Weights of a small GPT-style language model, trained from scratch on English Wikipedia: 138M tokens.
Each number is 500 + 25 x the weight over its row's rms, rounded and kept within 0 to 999. Layers, rows and columns count from 0. Numbers have three digits each. The size before them is the row's rms in percent of the matrix's.

# layer 4 MLP down (transposed), 128x64, rms 0.328, rows 31-52, columns 0-63
101:493480500561461486512516503501502461466475507520484489501541501486499518476542500488511472473510488542509499472501500465517532505493489498486501546468499449542485528466525475459554534495476485
099:495527515528494520446536501497558510484512538472496523504447508519485500492509490474465503491523473500502511494520545479452507547525548487502512525500500497512505505506494542519533441528500529
119:483473532498491496485514507492497513485459502500511448478475507484485462492475479479448478515534451494485513516527493495492482517516539541515551503524544513495509520564523503478519531508553500
093:496510479461514480516501519478506486482518515480469512509478480492507504510483512501499505511450542486538464547503495484472476446520527473495555489494520503553468467551498485509459481489544487
108:466463501511486493474509497484494531511517554521511486441533522496476513459458487510489512498485500478512524445512542515526511500509523470483491481503498501527523514510528465549432482477517502
106:509526458517492477464468446531513526491486526542490478566522477461530459502487523514507507523469542499497518536520512511506500492486444516496486502542514489479472500470488500498472493481500474
108:514468513468500468487489479496500483480439484512468490510488457459508497478471488502519453494525504524494482500495488523544526486481459549537480518508498492481514495465492508488544464450519545
112:530445476513533518493494452493530513477503444510481514540545431485504475483515528532510481519503561489485515481502479526509529483512521486520501474500463520486499463482514491514494518490509514
081:527503521504525483460537511492498511499471518524499519507461493515505510442550493528511519473472479520537498494476504454529479472489508503512536486535512508506458495574502537488508495508499550
083:494514467532472511489499507501484505530486453460530514485509504457503480549511538479505516476511519512497499480499469483461512499473473447521547491496481455540519493486444503520500475527455514
095:486470484513490483521491554505527458513498527456483511496521521489516508507484510486469473508538518504546489571502467484506468468483521477520524511510495522503462516491496502511475449536551476
081:512441495496484471546471500501488498487509474484460516489537504521477491495493511504452492475519487517510449474535489533544479495490489480517496463536500562510480462526475464537492486523507502
072:505502478442483504485478476525505439502570494501520527454514485521485542481445517507520490516469500514503463470498480488554520534516513481510544487503521514479506505510481520502470507484503504
137:499516528456497529523497466538482457513523495466489515496491508448494520478493475470519511503511436482502551513524503514484447520538494514514490481510492449545500472521490496513529469515492474
092:522443475537500484480432503475532476478505481532484496479525495516527476484478519458469453475471549524506464496491492522474503467504496478464468461518500530489497484509493487496501513514523479
083:542512503481495500533532514523519500501507417535513503463440506514482498498510471468484507502478469520505498498488519496524458499482477483507519504520459529529507497472503531501511454505512563
087:517514445501466490474512512503466469508466530500525503525508504426518484497476464476507496518516492495491517500452533511489496487460472476496469513498491476516501524428492488529504466504453502
112:461483541514490509492503482519472460503545555558507509454459523497468512483489510539551513501470469523518525525519483509487510517509508474494495463528527516465543500504504490497488482529498516
116:542534499517524472494493518486519495515487455495479490526477476514543502496484500571479512479459467536533448506484505519500521464520521486430500524475491474497485487517496511508483495541493492
091:508533486500448462479478551504501512507490509552435467494543477491483512497504494477518484479502525494512513484493482548508476516494513481488512510504472549526515505530479484507504543468521445
124:498546496542532518513474527470547549520493482497535503478504470547519495508486510501472505485506524472528511478523483524492497489439499504482469490552463498483482479513530533485490487528508455
110:516474535555493511477470508526496496497453526510502514486472493484519519503499537492498489467498497560526503480545501532482494413472535460485524513522501519484485486512515521516502505511464503
# layer 4 MLP up, 128x64, rms 0.334, rows 32-52, columns 0-63
090:496481509469534501483517483563540474524476505482485490521531509498492522500499510479539499475513538532490479514520521512499531515494502479478414530468518466509505476512476448484524473490526509
105:439522496475503521473515488571521457542497534498499463515492512454515471575494506511494537486484456506514500497521498503499500495497502490504528506498497508506547500511504499530450536499493499
107:504541496508523500529512512490523508446500488466499485494514466482500522502484506470519540495587533516517485494478482478495530510513489526450466473521511542496497539518486521486540498504548494
093:504508494502526541559523509503523472536537484530506515440498508493494480502487477494480532510522551475520496513489469498468507498492476509445549507476498503510428515484491504522496463481494512
120:500515523464498502515463502535462538542476485505501487496523504467543478485518486492498469509471531514535544495506471500504555520497478495496486445471469520511494470482523510486543488560493485
090:490459476549474584533495511529519510511496550475481448504488528478510500513480472496484520497519508484459491456473499516490525503475540477477464509482488527492533493505498531490512504523485501
098:517553486535496500506508510503500445498527518478485487534509516476487496500477475510536526472471544570503514477472510509495542481504478455480563493489537465482512495505504507503492498511484457
100:516480534465529494493458532524502488502474471527479485506504529487508547549513512502475490461526529507535434504499476474499461491507506517548480525506516524473532541498495504497483457529506480
083:485497483512528502501517476493544492488544538504506518469481478504473428510516484489478496512451508507503561504476514531502455508481456518492497499509529469493497474483554521470466502495463508
091:476514523501521503488507479440511474494455497471516508492508527490464544529520492501489540538528522482537456502523520488531479493490535510490501492452490497495443507517444515499515467516529480
096:505494469510492489498494511524441549565515477471525501487501509531510508494500504543512532512496459540511489470512521485512456489506505491465519499473485527446444528495468536506501487494494528
087:511471494520552491496533516493474491487494510514488453489476532466508516452491477521449464474464487528495477459465476494492482489488496571524484525493522491500497524478514470497522468537518515
129:561518517534536495509561496484496473523514449481450476472494536500484508518502493502516469489526505507479534507500473480464486551512468501505502511503527492532510475492532499494505489562473511
111:564524497477546459498517496495529473538485458446469513486489524499500487494476480494530494495520477537482505508505494504505481510502478514477527448467470533523465518527512552478475514479516494
078:523511483499467492485565488509517445473460472490527513472512458488454499512478516519537544501512489539491510512561479521497549516507526483483513521465487493513505487490509478493485514507474539
083:474486482523479493518504492489519478501477507504545558438524514514452455475503470509510503484549499481480531497523503541511506489523490456491496468455541502527501492515522544527518509495521495
103:483500517496506468507510483471520456494504487487474507499511460473501496515535504530484518459509481513525473503539480481516476498477463510436501510519499519424513469516533481483494446474468468
097:465475497481499493507536457512557472491480517543472482460530470529455493511547494489514528531488480505483539493482522534471494522505501519474489552527515491511522512501523478525493488520452493
084:445539532449493463511458535504519512484466483484512505491464517560493486513534505522548500502481489523498479501528494513513491512526503514500493483508507542467477484529455503481487472448491485
110:490482469469525483490506468486513456499464471511472546490527516519526494501484482493495525515531494514521506502470482493548510514498499531477577501490523510473475498467503534440545526500498471
102:499496502545504532525489498511553499488517493491505512468532458540460469450522480460491478482484532538464495502440508481482495518520487510482508487552475528498459526513495491472534503506504498